config.toml
num_hidden_layers = 25
hidden_size = 192
num_attention_heads = 6
num_key_value_heads = 1
head_dim = 32
intermediate_size = 384
vocab_size = 684
hidden_act = "swiglu"
norm = "rmsnorm"
norm_place = "pre"
norm_eps = 1e-05
positions = "rope"
rope_theta = 10000.0
rope_fraction = 1.0
qk_norm = false
attn_scale = 0.177
bias = "all"
tie_word_embeddings = true
parallel_block = true
init = "normal"
init_std_qkv = 0.0408
init_std_o = 0.0506
init_std_up = 0.0584
init_std_down = 0.0584
optimizer = "muon_hyperball"
learning_rate = 0.00584
beta1 = 0.95
weight_decay = 0.0
lr_head = 0.00555
max_grad_norm = 2.0
warmup_steps = 200
schedule = "wsd"
decay_fraction = 1.0
decay_shape = "linear"
final_lr_fraction = 0.1
batch_tokens = 32768
max_seq_len = 2048
doc_mask = true
train_tokens = 208300000
max_steps = 6357
dataset = "wikipedia_en"
Each number is 128 + 24 x the weight over the matrix's rms, rounded and kept within 0 to 255. Layers, rows and columns count from 0. Numbers have three digits each.

# layer 18 attention output (transposed), 192x192, rms 0.0506, rows 31,62-63,94-95,126-127,158-159,190-191, columns 48-95
142130103130130117088135113131136115172090109130143123111134134170140124127107144117148112141143114121116072122109143099124141157112104154124122
118119100140159154142106094143115114116134132089126093136127148126130140104123138128162155135134113109142145117167183123114120094148111145124145
156135123136152110120124115106161109142126201144082120145145138126099114108121131142154114132122120144142094127110108115134123147158133117119117
094114163130173131128108095071173087146086159107133174187163110164150118152118165134184137151145079150190078158181155141074105088075153169081196
143144125128130077127078153089110089139160113111132146107149128150126160136119144142159120091139144101128125165128149143138122135121141108194105
140089132145139122134116138145154120110123114154177113132109171103144146161174125136167128125099134148093119121102116128147148109139133136112147
116104134093183102121175147100161129071104110148091115167125102125081109148082125168099154107123090131110141102119124124105119140108162107111144
155113116109132118141129111143152072138109162094105102146124106164125134139123183088147163126131121137145117148111157131138096118069157122100152
135096123135124098113140121084103129180118135111140140159135117127112131133090148096141146117133138148154146166129131144115126120144124139136106
093134076181085167159108135116140127150105093143097158154146179153141129144110128095101100179140125105159123148101128117096158122112125126099153
141117111140140140153114113146083160115100143130141123172143144117128137096124084121105121155148158128134127113115126093139138109144155185176111
# layer 18 attention value, 32x192, rms 0.0609, rows 31, columns 48-95
133077136162107124118122144150051131100104126158098162092139130132122123118143141145181136110151152138123162140106107115126171144136118099127096
# layer 18 MLP gate, 384x192, rms 0.0584, rows 0-89, columns 48-95
155085138171121128125116149102139111088100145151131156123105144102091131138105112114122136149155128129153094126156110128122093151122121113160164
186154109091143158121107114138106131120197075158126124114147134119102093117110122125151069108138077129099157138126112128104130130105088131114125
103145125153142140129096166131122084182118160139149112119138132173147113086101130152141129120151122154129160138179126090105102140123141163188152
123156162121095121138155120105120147161111103112074137135135099129108090124106103103127117135141110125134100121123121144150133126178121146115136
123134178144132145134163129123134162123129107133130096115114156142121197181124165134172096119072119131134134145158108161139135102175135103070162
100170142102090124122112144115141121102128124082126117123103143128104124142134143164135201139108110108096158138123148157119143125083074168147130
151141086188099140124144135141140139118106138106129138132100084144136161139136114120122148123121100135115109106130122137145143114134098160144131
098074152189138094106106126107066191098132131111114083145109150123124123106131078115164150104169152089159132128129125097146116128146154143157132
132177124092140121145123110099121173136101192125148152170128150125107107144119124073140128163132167129157102146127100114089135133141150079097130
116124157144162128092127111107122075138148116114124123116167165145106114125096125092110133085145083112149116153113166085121173090156129092110107
125093162157110135121179175165126128103093135122097134078157116110146119135145092153134095149131113119095105150120102115156151120143115102115106
141093110162118089135121100163126112100103129082163128095104173167138125131122115096113126149134085146122135116109096127083129132132129110130154
136104094092123150134143124135136123099126124140167146153081138194157125145139139126143147106128084119128124116139144152088123127107116146156125
117137123140106176169184112120152157154130136140110095123128150145086121118115139098115142138129131119121121120132168160085117162144139118120077
137109127122161111110116117127126111112127109145097135124087123119118094085163134137149095125130127116155114160106146137132134124097119135141106
127147155154117091138166118098107109136173136120107112088117124101109126131176129137149187124129111088108137113130112099134086121150139149143137
154105100143115124114074097161177134171108142156167143115159132120110083151144121164130166099102114113139132134151105143057135150110096123106136
066126141093114107152183124124107120118132136115092093120107119101140125134171070107132124158115129144069110084148131134133162135177116103109124
153134123122146128158131176156153122181135072117123164126097092162107103174163136100108082112156159124125135170122151116139142124165150166149135
110135114154066144147137146106147140119122127083107106163157087047155134114157141112152123146102165122077111146129095119115148134158155151163100
180140110153140155116101137131132113086129114096134120148134137093133140099125122142132171113123100169098163120159135154121160133137091155113117
167162090129137149119118154108124122113116136170148079145170112123100147110157096140162127128121112114137111118117087124131109106131117166147130
112174119146113147173132127149121133121128158160112124196135124107120146136077123121147118085152132093147125131111149097107165123103124092187108
114112098127111151161143153134122163124140150133102139148142149093148145129147089121116084179143143137112125167087144161174149142076121129148161
113123135130140123125155139145072092126146122139133171170156142083097135170129106105138111114190111160093118128175167151160112141135129106124128
168085111152159161131090136147135118135105115123136148113140156103115115113121101128114104132132126103140176107154095104117119088138148164124153
108130142102139119153129157119099118137150144139127184125170125111108127143139131163115119158112146157130124131108104152102119137114176120124124
153146131082126153158102137128086121159162127154136140127145137115136114169100167188138121139162182105131104137124080089165131116134140111152128
089147148142125157137096098121152073128147121163158084170080152107137145127135146130157161137127134126137125121158167155121143158116183137126157
110148119135158131127107109114151125143133138117106085121096100098102139122121143093124122101119158142050104132148150117123153153101125133124148
128120089117147131147143125138139139088153124130122150115128124119120150103122155106180159122128148148129095148149146140126158110180143146147126
100149133186149152153169157119141119124132132151081152125118098107112157133148090099111163130145115102096120085162125124092119097155113096129143
108119151130155107125133132139128116113167058180166118111126130115112104133156137153153119130171132132095128166132133169123196145179127087149096
104164120152165111151114103116114120110114113083106127127089173152137129137142150103103102182088116137128089158138146147175190110136084149088146
131118103103160139115124090177128130161114132153135109146103121123133131130159097131183067131134161109115118137151111132119130140083101135125139
151114088156129159138126080108154119113126114108174156139064086105099137121129134111146106140119158151119156140076121148140136132119114145104142
154145136087084114078155156128135132079164146132178144119131164147093147109132168110133151123164130183109087107128121157150090153168077145146131
128119096144095160131126096072109106137125146158144133097136160123142146125174165131140107148102143153099120101124165124130190098194113154141153
151098125110164129156176135139138111126115099132130084141140109081098146086139130120117087150093134102125117118093151146165130116097136133110115
114113130162144130140155121122134138109159144115092188090132104136086131123108139121139154117159104132099124164080127113119144067109116132146159
140157116148132123114176136173127142171097183129153118122170148169129145153120125136149119140141141117101130117139166096133106091161149120144168
116137122157120123145110135123120112123141092136131174127134100121132122133126127087097154147142153137115056154087150118103110130137177167145119
106142173132107124123130115097135101068111123097124136144157133110149084139162142126095086137109091133140082117135167143151112095112108156125120
103111141090109133094143157113181110107107132144085128135121103104141140162134136155120104070102098105110131093151128089165122132149158136142115
136136165098156108136155146122120139127151110121110124088140139141138123165095117130121127129118171136080148144115164129168153166105171098110109
160139121142110110067149119131149115172117162160180127141142157113118128136126111124164151131122136095181146143103142131127141111156139141163125
133128094101149118142134122117093191126121159096129149157102110114138167093141126141129104136111087125163109131115190196137150126128123116132141
101124092112169125099117135128092102141126115120097144116096115111151136157113116128105173092141147120158104133120135147096133127065136148130195
055146106112149104095120097119150155146107153167101099139103135122137099111129102149139120166126132113133197156099143100135180099148138121131127
112152125123144151114142120125103151062150128131140136138133128089161093109168096080112166133131114110181133150118091156096147133124175141129116
095148110113172133132132105132127087147130123178141178097152112113119101133148124152198142133147175093154070106167130088141148111093109102141142
109162133150119123149147118116135125142122162130137166105138113156109130127117136142097138101133107128137119121133099128141148100109123104134137
120127150121174098096113157144113134137146092108119145110094123118136081103117104101117139096126132115125141132140129132127145141077134139135152
129113167093128164094145195105141129125102123132142122115071119129132116099156116113114088158106132146133110183161121146114161140105126092104112
142139140112125125162155084174120126107149122103158135163138125148138120131085150110108138152100095098134103126143133114104132091135137121112157
130128125089100141164140119169076168149115139086140075122153089121114114104161180145164159138124135147098136113092131137135133103124163143165131
123130122087137111119129132136120115128122143157151145118138136150142115137114120130147144114133133135096116057158126111139124117124148168117095
093131144115086111124053152095130126191113118155136124157103132103100111125153111116081135126136145129123081131114118124161139141126127119128107
133104115111098161114133132130133102102123111090139145140143116119137161116182125154166143096132154135156138161122092159111126137115117119131111
128125120152131172111089139101105183148171094095090103082118108124117095181109163087148111129164152147109128075137115120119135103090137141121124
113170108118132152136138086156133172144144170122151130125164154148129141121120148113140130119123146148143104142090116161164128122122145153122113
108173117137110092110138142129158100129110105151137096152091100154107097122127134114148090125146123165127131131125134125108132096101120104132096
133162147136155152106085117168151132127172099141128127112102121155134133166133149114111109187092122169064117123091114115107098102097088071173162
136160116117109118101181153119114094087141139113167129130119159130104133146174140105138183123101145125150145117106126159089119088160116144099101
108081156061161130132147140125110113118142106116132143153128144120116102139148119114159097104124130160133164157121105126165158133128114121140093
121122101147135078138094144135144102114118122143157137110125154144148127120089158102105114103131162116140127122124116144128126112126123144128119
170146124103132146138115066158130128089096103129103146148142077131116105128121166097181115091139085125147145072169140113137114106107156127120189
123152171106155141123128110137139110139152136093172158179135104148138112176120083148147115153116133124149123147139130083095101133112099157102123
119146130153145100108151148103141122111165086098094107115149170109148113115113137178092139133055117117114129138136138150161167164184140118160166
129148113123110093092135107095108140115119140107133179125121157117138116175125146107104112108116117118150136150101134160113092142132103121125104
139111112172129121107124165110130148143114139109141105115075169138150154108131135134152138155125096129148120165139135151111127146114120103165161
110178107135156115117087111122135131172128144146100091128154140111114133150099162131142091119135125121155145111140115144132133105154161150182163
079132074133106125128168148112120168107136149104136137171104115112135137128138169062116191117123133124144123097175116180144089159156140141161116
084137140120110129144124163144172141107087152135121122085078144139131118102091146132103124101100126153135132135140127123138136156149148119170131
100139119139128138099141138117187151147139143082148125131131123134146139141115107151102115135140144085149124096189125160137132140107167105113152
121096118130135099109171140133123115144123104120123133144134095106102126084108109107088067111123099154107160097142122104108166082154174137125142
150151162170114131143161129163112097174098116149138089135121128208120083133112114123138118155132122144149184135139144142135129110129180133148130
153078090144123132119147150126194121132125140131096140121110089090109148123110086120194154131149147141109088104120121156105122147140157102104149
116158135131115106160126152132121109098125170145117124090114116104114133124103096147116087142141120112130151099121129145112072144101130112108131
111136141125128121101124122139146142146134160120134085135123138127105136075127135143118122107112109126131092124158127100147106148176093155132129
123108145116109127120120137151126146116095100167132113117159088076149131141156105124085120144170111124146139123129109129142146108112111128144096
130124140128132139157136128153102155076133108096139130143121124128144135153166172098164139161120161115142093115159137093107142174157128154144161
096090121099106132193132130103123132170125125134149120123149122100135117144173130116145133088145184169139158151142142134138122100105115132162087
133131121121124113120130139095154112142139128096132118160142193137122164136142103125101157147109110139102165107162134151085161091139112165112081
097156166130157115124097128152111140128136134113111123120133114174159146094163112138125117123136193106136121111156136165167138098118094140165120
116131134143152141142127157079103161121146127169152151121158110133098120165119189113147135101117150155169125117087101101104107118146160139150118
176147171120088154101127127174100125143130122136129120136155106140119166100143071134147105105123129148147156107166139109102103101146126143118122
140133128164168167131111121129173116111172074110145163169116083140134138140143091149139151114140098117142118131130170133150170152126093121144147
135126122139175126129127102138127141140174140102158127131110143170121137128152147097163160173140151177120131067108114147161130101130115146200156
116114110110116147115122118099155159093139191133146126125113103169142081133160123151103184130138129120120156077130151177110103095113196123144122
# layer 18 MLP up, 384x192, rms 0.0585, rows 0-89, columns 48-95
063114114105139125137113140121133104131145109136106138127135131164129104136153111142124131112107134104149117139113117123163068121151142110113118
163093079167094124095101150086113112112200099078136132116127128110139155125119142109087155136106127146121082136155109121177119140072151163131105
090113118112120122130152136150149096149130115152149115114151130143144127120147116162108114128111116164117150185156133104148116127122132085143125
136154173141147128128135088157097123121113088099104137177103113140106101160108125136136148140139127155102133126110119140101152140138120125114156
121112112129156125118130148119163135147118152095123111112146069092163153104130140085171132131114140132104121157125107108125148161127141137144086
136124110079152105150140139142144096121131104128105061098145089113145136093155134139148129110091135146113140164118114138107138138122141152123165
203144124150129123150155099128083131133119136085145132146097121174117142160158153121101142131183123143156116142148178131102126107126113139125139
093096123172157108112122112084100185143103125148134122113126123143125151114111158123142187135149104115160125108116114142092156138181179104114119
110162111094138149130143094121131157125143100155154151151103141100144128144163090143125166071148156146103162132114127115100126165151148124119141
176102133143109099143088130133098133126105071099131129118132193166119122138110105125099116130147143159090097112113142136162154085124145127161177
154156134115104143120178124119150105087113130122124148145111136126090111108134128133144120184061139143111150139132099156152134119144110127108130
126134189197138141117189165179130128135099119165113077124120125166140086128092128151134115127102167132154120156140114151082185140112127155161103
150150119134100088111114156069147127112139113133124112152120144128140136152157154147109103141124128135157152146119132122099127145137155132138145
108106125117137121120140100160104145113144100080147150115138160129103115145140066131084064081147139125164090122132126148105155137126113128164174
125132113124156109144135095138156133117127113144151147138128116127138123167114092098068057101145154078097096125162113065124133117141147173179106
115112104114123111161127110141142123142150136130126153145151109110167150107121116127131136149149102109087112128136103111161158120119109118157116
108153127142128125104132116135129133113135161176125153117145097182123114144162165120156125106200169103126096158125099148136126125124086136095112
163110137130114139083107169122131165123149152119132101143132155086119148169154146107113120083146101139147162150106112152159120102118114115115091
114109123121113195181126124112102148134074094116095075146144085119112145134149156135136107187111136126104140130137121077094124122117150138138126
117076124180098139063115118127141170115109136160128154149143155135136135120111151099166148121123146149095146107112146132161121159153103135128136
165149090098137175153108131103175112139156157104127147133088097148123149109128127117151180107107121132150141092115063145116135121099083126103115
183162102141099129139090107161112127121128128111169108129157098147130145142168125130109156153095154164157115113173139120120131168141125093166142
078111125140136113116111181138126141138113108137117172161106119095138108096160143170147140139110169159146131162130179128153139175143117141117150
130105108150153139144111141153113105167127081128122092143152082137137159132081107144116130137104135135086114151170122143123083110131141077153110
119188095130137114148148103139124134115148160108101157154136109131127141109157155106148124123105125103156149101129152171165122121093144116121125
110120152121124160138116128118094136149142141155152137138151140189110078129118121146119106129121157153146094128106125087127153097097148157127157
112138122130105087135092119121124103097103116110118119152149121109155136125108119118104136116131145106148103123107137143160148133129135134132142
139133066119127132098138146159102135128136125143121091112134117183123113109143101104100131159096158127156139138153126156164121123141107127085122
094114157145122124129150096143140142136119183111135118111165155152139149095114103140113090145145121147173115147130111154089171125112101139123167
157145133077119168128098155110145098124109117112163127102159079139171133143095123115181137148093103106158107134155117130117094145144096094162131
115125132111136140126169110132178146107143128123161148085139119075128127193135149143122120131096103144127117157092119135119129169114100129107114
113150119096133102104168121228115134118112163107104058108128116125097113129123131132167110143130157120114134153167170135101105115109133164110187
147120135117173131111113085148083209136105161125147151105158141146104144130168137163115144105126117136161107121113115163110163130138148138145164
098082088107091145141140105146124111157134139158133134164132103122160115109131129163089152104178102127123134156157101136150117156089144121156130
092072175112164104103158117139125083098169104114102122109164147176149163120105116150144143126088119138141136142156127169108136153116108132115122
142122155107072120114144132130139139106136126158135153095076113181134100093113118132073110107076154122114123114103135157124143122121157155113133
155176145075137149150165131150144146105153140097131102142115161137146162116174111120114103161093114140121105114149162138164139142142139159136135
111106112122150145134159112133127116123147129170154125145155125113149124162135105134102141156092132142103121098106116109192109091145123130109121
140126098091159105110140145118158116161150104090130115126125107125147135107068149126148136125125119117120092130150186118152126153118108117148107
140129129111109174112142113106144141145124101134121133143083106156108113152133131120108093117088112097142129142090076139119114153121155165100114
123139157139177172117185131124096123125137123133125124173114081116100113110157136084153127146155132160100144158142135135133143175130181122151096
141124093095110113125123097116141097150137098110144132121164122151115105154111129103096093112143130124077109132097101108095119119151139129128081
137136129118148115100102150130147109116134117081129108141156144150082126121143132170143155137098137114163114099155142141158121090144119154137120
139097110103127150146169103121134132155103130123149132166137115141140106118077121124101118106158140138116110163169129145132150097076141144101132
141112111105129169159119110181104128142126130141099121131156154156126132138125125136129090106113146142092172114122109130158130121171111127128097
123136141134107168116105089131116111127126099102141103139119125147115151123133160151138153107088154104110095154138114101119139103088137125137147
106167144161145155144120103107151119095134144157137124130122125108173098088156078122144148132131056128129185140131138140121160090156123100088137
136106142128123099162126121119105123166104074137154132156145146120100133111145110111083124163183146114135118127118149120114154122104132145100139
144125132111077107102177104154115099120108117073109137126102114152105138130153134152131128171127136097152160149123158183136159106113099127135132
125118108117116144141104131135123149123138133149116159126137127140123107105120168112112116102142153112150172131115110181173143142124139136133127
090092098118080120150124114118157145115164133116106144129097144130115146100124119127099127117132123150149136153138102097129136125122129107137126
139170149121138117128169128156149097119106137123138194127138142141174085143155101092111084120174139121125111117122146131132173132092131113125169
130120131105113100155143124105118131137141134142121141141156154153142111143167116140150137171134120115138134139148124154147130135101119170154086
154152153134109118139162149090162123128113141152129130129131101113107189116141136144154121098105123135068108105105120084120148135122155106158168
089103094176167124134121168108111133116135152079105151093133141114149138083110123145135129124161148155117121119103107139122098144143134111162118
133157136104095127107086121152123169125102124125147175122161157123158110121116115093117100125166146122091143115123105096118116156133136094104124
108144121095162148152086136087089170153139126114118140138106108135152141115134191114139130115144162159152133109121103121133147123133140130118151
135131180145099096114119118085131150146136118149139140111146107097103106124112134148098164070153154127143100122080104107122113153147092135166164
139134104098167116126142127147154155122142147116135158148122121097137138099144118100122115101135148162115092117068154118155097143111137116137131
137125105157137125145126115080140107154123153097122151106160147093111144152129153168142105160090152092119126097105143161137119149110155131129128
136145121117135141123110113130074094136140189111112148147137105115102127139120148114124147123125143139132153101132155141131096137129117149170130
148128130152108116115094143100147126153093138100089103123143163175166132112093139126158130150126121099165160141102145105120136129134057110153124
132151128143082125110141191111120103152141119100114127112115135153163122137138159115107149136089132126132118098125127108106138145126131115118091
093086150134120107130100158121106108175160104129153088142064102088146117132130116109126125087084132141150126088099130128143116108164177110108093
147140135163148105119115136128158145123166116153136164124170090129114113101161108151104130136150107118096104136161162130113177154095136105105123
165108104130151154107113157152103123136149130103117099119130108136120110113144082160129129148134110144135090112131133118127134120116146149137097
174154144119119095126121133081118119116158170121118130128140107127132134125108137137151125139150103152190132103120107107145125141138092148157138
130123164126164111142170161134144113111107107098141121148130156161092131120162121115153095143148158104163157099138151163142171127120179119107167
132112114133114122124111079163147164094104156108105127125131128107099135116094072141099115114162148148129091125155132113148116151152145113129105
155114109139129123127171094100121123156116125128134118103105150159086142128115138167104136110121143115106135156113158115121112103091134141152089
136156140155121101099127101117164146100091150135141149131101146114142129144129137184099147131095135114140124118097114107108120162102127157141184
131140133107127090157100111126154150149153128155149150139118156116146074128116130100130131109148187112156194114176144156116133124170124113137150
082094086120139113122085169126147157121161130158124121121135119133120144127095136160140119161101097154146143138134113115158147104109159098131093
162122149103145168152138136106166104112144081157141112109152155133150106139113123076136089128088166151124133110102115168155101114160128110112162
115157111174119131133112102097171170111142152124123147103144104084108171134130109081123126150158160113116116116134108134153115167124138144131120
111148139081103102098133134077131121150090129129156134146093113103128098107114094090098121122146158151103100140087099101161123125141119150134145
174101129155102167145144099111113126117100141061107155130153104175172130127118106124131156118139112149124114152109130139115092116143169117131146
118114120144145172173124147111132158095138124142130136092124169164131107101120118092115144089103128156155084122170094126158108154141164151091144
115110161142125128112089151135111176121119111132104133109101110114145142161166113102154129148126121100119155154125156128148110068141112153157182
142123100094127127159109138138126132130170122130133143134132101136154142156141154112130130132128128116134084157163097139164130148128140192084124
150148127123071141128132137115135157161136132171166143146155096129109138138151126120153109116149103129101123128171122121119065134115112159159134
155113136159076153149113149103122097100123084120156113122150170084157140114168102137122111131109126152115144135146137093113144157095103106181114
108150120092117147172100074118130112182127114140083105119120118105142125118095130113160107122137156115097122150147120089160137103075128172137131
160167115115111116173130147116158169122144093097174102142101128158103141097107132174130158112127150159104110160127168097151137071128110141158123
115140131119119143101190129113139128144140152097115153153153144124105087149110154125145137106100137111100134131119150080125106135170160136172156
111130172155091114138146190133151121155119174109144120136141120104141124076127157171136121117131150113122143127113164130103140128143135133080096
119145145124148136121139104138126120118129132110104102129105152128109124188103128129148134072130140150143142139096148113123106149110186135143145
098127173102134140112133119127097135116091172136148100137143131103147148147099094138133102128155126151112148131141125113093081130157105117126112
143089141143135131112112137114111104118147168093147102120094140149156118138121158154120124121126103122129118119127088130100125153178108102141100
151113140125162134135136124123110195131129104094119115138113118093116190103180130117160140172137133059111085135104134086175149160108120122111127
# layer 18 MLP down (transposed), 384x192, rms 0.0587, rows 0-89, columns 48-95
113157124101183123111130132113150103108159146128140162175104096147086136147109129094151131146142122129137144098116151145161090158139096115119186
115118066088145153160106090135142153127117161117162124109162163110144142110129166138152098156125135148122135087165123099128164124138100114195145
127099115146146100147093091115121106141142155140139122140122136117157110121112152138144113138134163108087150132123096156147172102164112159143104
124137138118146103158169133092115181125134142113144133078137131129147098152166115176137149133153151126112134153108142163114181126127163141118111
091113152123116135118153154108130097138100136088120102110085170145150083116157132135138151142133113092142169094142145144139079155103151108094093
136193147111134162098158139105110155159133099103083150156084103146113158151124146100152117137113109085103138147157129169159123136144107089179095
113138123090149130125150129135122149130130156128084129087126145092100136133122141128113176128135101112140132129112160123135120134135119148135126
143138104100116091099062117114108112160115117126107147133102084146158178143109113149134171149104128128105129146126168142128148114140148152109090
173167119073124085135143147149117122119105160142126117113153129128166150112133141115176101100097151098145181094121121125124167074120169128151130
095156119149094113129103138150116125151135131153151145118144121086123121147165121133106136110115107101130116141081135119136072156101141168134136
135139112113114176160101120113091131140095119111113089070123122171142116123089166146097138166119095104123128120087133107133064114128135095121172
082146136148155122155153100133137114119102107141134075135107167168081114128075090162105101136097094111139143170096109137089137158155168173082066
102135139146124161111125162122123146123118115171149095128094110092114116122153147101098171079164115176106140126100093122131159149167156156140127
143149125149109091148107121098099116151085138155180110124114139157130109102134055060098097123136098105145141140106098136118165123155136149105164
134093099176105126169142160125120113169163109090133140143123127148102118102139133137100123152112104147113130171132105190110110150115141098145121
185092151139100119116077170093132156097108149107142133134155118094092149161105146153115116106142142133126162133105143135095145098144138148122144
164108100137098114143131120091146149135109127118074132131140099144104137079115111136142104116163114130136089125132139170160098119091147134146145
146134178143160105083120108157135119144170113119077131115177066162124117148146155095144138168122136132144122138096114146100095146149078150146141
164174162155135121114133114126159141124154104157185178108116143138112168126141134096121140124145125176116150127129145131159128087134159134122137
104140136063136125141139147134149081125121117123157147120131129170099114139118119156138160060157130124174173113142140145128085161079146134124131
089122156170165100088090119120151126143072158117154089160154135104135101126124099131142135100144113085132119161100116148111114156128158108126141
179139117142121146173101120170149164133093130133116140136131138128116111093078085133151150104063149103172122144133135134123151137134172124172124
190102138130144116123114119122154106127158138132132124114156145159102147105098093081161134144098119152146136132095114121107115129137132109072158
128103152120120111113131160102127151144063112118149126150124121097155147158129107092131153144103080101131139153114120149154169154128145122183141
143121143128155137142138134095113131116107146138103156133144148079130118108142131131149099128151116162143130105144135127113147123130127136126144
121139133132163150119117119125149140113167108140097125125122136112117118146108089092099156145139131131117097187122137127176096134111129127083129
136149147120145161114152113132099144144129104131138122087091148150138149145136096104114135103109118145129125138118125104088126128134138111129144
130095156171142148142153132083113105141144111118130130189167127092147115139102120166139115107145147102100098098122085136153157137132100119111153
143135122109051191143141119103105134062128108146154175144091105145157133159124136152158156146167103105139112070136130149187143126117152092137128
102160101151120118121121119123173082150143141139153150095132077126144098151131104086104147113145110125119107143131104134141107141094161106126129
140128104147144129100113130080074121188138123109098167116135162095119163130138118138127099132138131146153108132161141112128151153144110136156138
150142119065122164097062155158127134104123078118110101127076157125111096134135116112172071156105151105128148131113104128152115057079166130128108
153157095080151166119125130055134145113130120088118150135123178134072131096097117122152174135159178083114134122115127073109080145169087138164157
112099113158111123158119169157116158100141154097144116150149125151125088132112126144118121068130129110150114090195103135151137130149133155119133
115150111099093152128133138151147157125178114129157201093135133126085120139060115150104124121165112145150078104116152147139087137152100157143117
144147062080145142100110133160132132106159161119141147137141138095122140139150134128174150137130143143111133096137099070119167154127119166073129
127147142096117107114131167118110151121111105093154094132143130117169107140155130109145134141124144091140136157113121096103209110122145140083121
109138133124104126195140127137092156099178107174113149139098121160081120162120150133178157134139083132135157157127107159084127123162122108089147
090105125105130126140148125102154159128159130143148122114125130082101136121147137131134126158134152105131124111141100131137122117138133132121103
117136119158112134145153132166086159111115160123137095152098115111139161146110091105130136124110084096126168082093112136106128111111147150128103
125132128102140149129177103158085138153102134138152123158138100135093145091125101114149125143138153094133118126144132095156166133134119140149147
113138138155138088105158107110102166149134148150128088133116143131113097120112133143130130131139129162130106115123108095128119134123120104122070
132092091124108104127102119128125136109120170109167081066154135146134106104114147130098085103141126122109104116108112126142151105123153124083173
100143102122086141144130113150157092075122143124141072116149086111144110093122122171118132106108133112115131116124152121107145118143118173145126
144131130150173112138124136135154122104158126136135078103143126098140128091158130119096152132083054099159108119138102117131104125077124167131142
099129146146111161120125155099103122105117098128131159171174156074153102118175139105147077121140127113140119116149109145124101157169114140111097
140154179126120119142103123132139138111167131131151168132154147112147130157112114129092115091170111128096123127135163107134125205174150147113147
123153143107121115130123142148123149168132160167147152151107130148142167104098113134117075170105130139172137113140107079145123130112112121104113
142125113129145114117137141108152138124121156158124120146109135113135120163124152169157145123163129139140149121123128120111139121092151171093141
116124141136110109120128140118132132143093142144132117142106117065103153144146092098134093124153141154085142158106175136049128151166083131106147
104145146087127157160099153050152148089112144146156155125135138125146088125120157121142084152085161163118129122173123143129108137127125138159112
146155088121130139103142088160146095159130156112133143094157154146136117133114116134100159101146149089107123130133125133142132137096116106114116
124167148129114168107115133172121145144128146132135140156119107130130095104100127138131121090153128139149112124122122114105142109176113160085128
132108158143099126134123162145153108139131137143125119120109175132088130118121115156118142154129159114130101113132141107161163128087131166127071
128129126105149108121126123168125131140156138147118110121146139110153107104146110105122162152077155105116100133162143097126099148134143119152118
147158089128132111120122088148086123117171118115083154139135128129110137131103158156140143134125158179150131157132119168146128138169102127102129
117104130108150127120100140137157150120127137101153112167133110138112136142123103122136100130090108167126106122132078114103133160133123127106114
143161109116152129160136133143139116133175165107137071145122177111118154100114115163118114141102129114122138135125114116120133098151132125065144
166098145122115112145135142154092164138143143141145104153102112149120122134094116143118109124096122091127140146152125118131111089121130132113136
103114107127107149115125092128151132098104113138158147126119129158168182149145115155125113105130086125101154119079121118146140177133145088121105
121121135140127123103148167144121134134154115126130129110107135150092110118136107182089142155172146163133114169126116101142170142170128159092102
122102151153155144084120151137126125117118148147111124157089162135091129162112105155116159135132114131103144128110176080152123092118111107052122
092131126110162116088134115126159133117110162125118129084096168130107149157075107140131145140160144127154137147145139142157148168077091126143126
135130142147126117120122154101096118177092100153134120126177116134121152116143142113123120139169132119108119127145104096141073176126112119141122
146144113135159112092173137124078118127133175117156120130128173114162113127147114090155158132091112146151119105136116083123107128114102158119134
095098158111162110134127128141146137102121145121148141136139116136137154152120145123092121118153121097112141123110132092134153110096144117132127
145122177165114160126099157111119155135106130164181140124161127126126093171078106148127151103113124143111150129124112123079161130140148163086135
088108097131131142134086108124150102133136175136153137107143081151171092100095131110131145119085138127114154112151100103112102140130138129161150
097133122124127140112138160093104074152126103159133107160138160147143124137147132113159137100084111098097161131104121135139107119158154105085104
119126153115138142135126147143131137118108128109140137108097131152116118129116118090095130123169124149131176152103123130117149143107134091115099
125135140141109124074105129154124139146143124122136137110180142090150108099139141131166117134132114151130090097147092142138182140127150089147110
118136168125146131108187136106110112105151120133105106154179132123143093121133111052120118112125112098125147122141104110131066138147133118150124
173114102112156075090113138107109068152141087157122143132132141128164140118155136158142073101142117125106146105102159143129102113097109148057111
107124169176141165167042102140154110144120109138119110142145109144132100075129117132138102087093108108091104130172135167165092141140161118114119
136140127128115160158122149132130116119127085170110112160077124130136162159138114097091099160133076131181140115107159132128108116134141123130139
153112187162114111155113163095124121152116142089106132153138162114138150133115152145127175140142129142076154131137109134122179094146106087173119
129150149154181127165144122150126143178121122122141085156123153178165109129134111097132098157114117083145176136107117122113127105123153080122106
110174157097153147127075131142125133125109097105122145108140089139122122147138133155134148123136142157122088110173144136105124110161152098160128
142137106141161122155144128151101111129112180139108150125119162157131151137105178160113100125147128123086119130164160113157130113114116115099130
104129121091123121112153128143156169084122136138109088095169141104106103116132129088133097144132100117147157099136156194143148163099123143135115
171111128130157138113166109096097120165132121154152136116170127157153138109176143109109128091170095077086109116145082125101097116117121153129142
086098192172117157163164135108146118125107110152125146130109111118172116143109111102161121139119114150092102082123124131129147129136097100171143
145136127164156116148094126111157189165130114113113117111119135124153093117146149116070097132155111123151127168068095086128122101129137123117154
122156143124136150128144122134118104133138131151086128135141139080133112118139167087172084118153119155116120097138142159063144137129114077136134
120129128162102139139150089095105120117136132145143127142137112094132120112075132149112151102125160149135112125138153126135133067126115125178134
151146115143109113116138130134123121116134136137094162134126142144157117124116147122145114124142128144102138150145126144119125160102172067098095
138034141101125114152097145103118170163114100104138117150128133111086145148140114143128184150144154153108147153141102148155083152083115128122126
111143142115113156106114101094121120148096134143110111114082148078157177133162177110142098088110113142167143168124129163096119145101116141177115
117173152059079113121150114168104123142160111092154159112117110137157142089143156153146112126104079154103097118119124100156143143094116117118181
110114122123171170159160129155139150150112082096119171118116119158126157087120154039066093120139150148143107141138158099129117144112102103117105